config = dict(
    vocab_size=16384,
    tie_embeddings=True,
    optimizer='muon',
    beta1=0.95,
    schedule='wsd',
)
Each number is 128 + 24 x the weight over the matrix's rms, rounded and kept within 0 to 255. Layers, rows and columns count from 0. Numbers have three digits each.

# layer 10 MLP down (transposed), 768x192, rms 0.209, rows 360-381, columns 64-127
123101100109123128116158152097093163152132144118122130157131121114143140165137121100153148082098119103142127127113141145135101131157165093148134082152109147145150128111094165102110131137110112
123146131124106089097073119084131133137116121132169071153169137084177132067177130117107134085146118143101105153152114151114131125102173102132113157111140136134138158140131140147115121095140102
175112099123140163117095138133114113129125107159139135134145113136155109111142139143090104123096147132149125106097113089147130086136111129120131092170159148155136141144142151130134160106121089
159143108158137099143102175132126098162146124156102147128074130110142115078138133113127123146112153179141127160100126079118128089135162153138124134185168123113098098139150119135097185159123171
129109128131127111099128112086119127103109083150167115127115148082128156138096106116109117112069108131131174088144173119152160167116129136179139134151167137137151159103109145136123134114103100
088121128151126144169111111132141135103124140174115111125106130098133117124107090145145107156134098140146117102107081144104128143167120107137107151125134175105134114100158118165135179086133103
167147136096170131106144124173063125098175144099115137114140155112087120096136129111147128153122165117136114142132140152125149123138122134155143159106149076096135125159142170125143147099105141
151145094189151156119150143132195104146089110143095103145167130137131122125087093157091146134144147121101120155136147129134114113108128095114093146131126077135104106112085099153126154074125101
165111113131113139127104096104108138154106136151166093151156132154138121099096142145144141095103160127108156130069108164134131132123131129121135134104157094133160164116131142086082150102139130
085093058128104132142180101139166128130141139136163093099155147090124139126122073095133137113110121122101096143118120082149156166112117153104139096142153153148131122095147140125136168125134146
137143148108093140128136110093113122130125144094137140155117134106172131113093111131102148108152161145119170140113139100088158143116113106118078167135128111156177105137132084126112147157132127
165164121099147137126127092153116178074163117128141165170124143126123093151107141113133120138107152113133102102124112158135092130156089130160117134142120141137141116138136097125148105139126142
116121128138141135126175133134133124146105149146119120127096164101132102124131126136142110155117106120111129160116146117144115123112096110162104096142118114119116121179089138165110142131116133
123127144140120134149125125095129109142103140125122121094152121120110109120155127135150108135144139140089062123165105140116152140124132115109108151125150133131156106132126120106117127143143136
142158168145098144115129093110085091087155153136136100111130082101124131099148126166121150144125142135139139132122157170123146115146160162144134093108124099123137085119111151144128135142159108
165098099115105109093106131118099107128125107161139086136160121181112148125100113113111142118155112140142140089158121153168140129181118071121156141107096167143116106076168093117097106165136120
103145125145135127137115131136089124125176134123150104091152106124112164133135103143089141134159121133140164128116140092100122112106140082146083164154102121073124165083093117130144124101101161
118146170144164146121175108121116136146136112132166139140141134172093132089115070151126151179119141125123124131122111109119150144112136157135135161080126098077155154127116100131117117124153171
110129110094087097152135166126142142097174106140113163119117127089121127057165168112142104133130114117111084143137135125109133094156173123157144202149096128125134110140118146109113116167117140
126158127104111142151116114099111182142128106121138145109121125131126145140155119123139131151129163152096142158137133172171133137103140130133138147109105128151105077153126104129126116125129100
151127119136095122138113104165113165141145149104118124126114136143111148128114145153120126163082186111096084137099156132160119107148126108129073101098100090182113090149120114113119119130161090
164131147189099103137107112101101112103078132140133135127157123098111107198147099088119105123107118130158143088133149183127163119142112175097124116114130116128135076148086173146145132166130119
# layer 10 MLP up, 768x192, rms 0.126, rows 361-381, columns 64-127
155160137150142101113098126088148097135185142147079145160125129123145142105088118141115112112077121110175138147079123137156110173117148095139106070126130124131141152138135158137150091118129133
130131169135158113162103096166132120136162149159142134139126147095105157146125140163126126132096142153119103134045125124099145157071145158107184110117122128150124167155168114142139097095117117
119146147105153088101133095155105101142134124101133129106165137049121158130134122107112167126103089107136141127107133077145134125139128155125157107076127122150139161139133113165118119110120116
107093161145130149129141139167139124146153140120104157179161148143124129152153108075142131180140127081129098151145089139131135119099143196097133156173108127126113125117153125107120167105148115
118136144147166119117138121119132121093129116141144148126146126151103112116122124121129153129126140141160125143097127117144174116176150126127099126119158119121079178102101182130132103115116129
135137114125106146185143148097120143077208133162139152086106145155127125118107125158138113149145116112147132132164137176097114127120123147127160122174119093152119143114118121172142130109090155
153147175108132101128127170110149144123133141177115104157116126123126099152110105143163104119102131155142096152125128119135155122120097133154151133170145128117107103066142114127139098144098123
126099129137116122110109107130122128122122141111120136076121136188108131151131132123115088089097087120118181123140158108114135122142177088108104138135115161151127113129105120091109099114114121
146116132115133145134110143124161143134113102110167137138132127171146143104121110146155121121120095139151104093140119127142091151087108136127120097150127114148158081158123127150118118165143101
146092144130120104164167166161123122137159114088115127128096147134146086131165114124159107069134158142105110152120131119171148082136117146109102118107174101117169150111124123119135126112128147
114164143127119137067095135112128078111101113165126088101176148119144131153106087111156095121118154130112133156170120148142130094128195136138125106131166107110123141127085126108115133081148115
128135132110134143127116124132061146113143107098143158107182102113123125123135095155139114113093140121156131143151112099130113129158116093094137150091133152090110079111079115112148121115131152
117144146132140116127116127140150109154134125168106133118128070130122106128128115124126166099131122113149128099083128132092139171118157123126170121128082130107146126132159106097130113111139064
152098133112110106178151139103147136159124124131116157121130144130121093117156166105106097139095114118115164141164168098093165111135127100084141107146129160093095171128114125140148101114119130
146126148158119141137107186144108159103139139177091135120162140070154117107166079145083141142185090170136169169163110120142102115141143102109137153133133169123117117110141085176146169114135114
154172117165111122119095093096114158112119158150146109145159095147140087099123105126106132133134141120120131090111121155110165109093071180128151148166142147097117154122126136144153143102110187
159079163117096064171099091158113168085141089169133161128113095157107158107089137154122171116125102116118151105126118105142123121149112110104118089109163096121124142106115095106146137125104120
134124134100142184142150182115177120104134139103123147117140137120148117083127136103099130108136119154101115121131170133054175091108112141128086132167131151094105118122113099190113114120125167
130070137152161087124116105123114084137164109132117151139145136134114156131155117160091129114171150108112091087101119110168101130146131144130195148100133109072075119107135113127158112109109131
165121145169141084116126131123120138086145141149118136126119090116108113116086131137133078129100125163099116166147174099125167114154114107081125151175119120130088110136140139124097112135151133
103180138135120127097129135079128116110151141117138124133128092160118135135123149107088149139142114106161118106165084168132120143106052142119133114165168158182140131161162138127088147149125169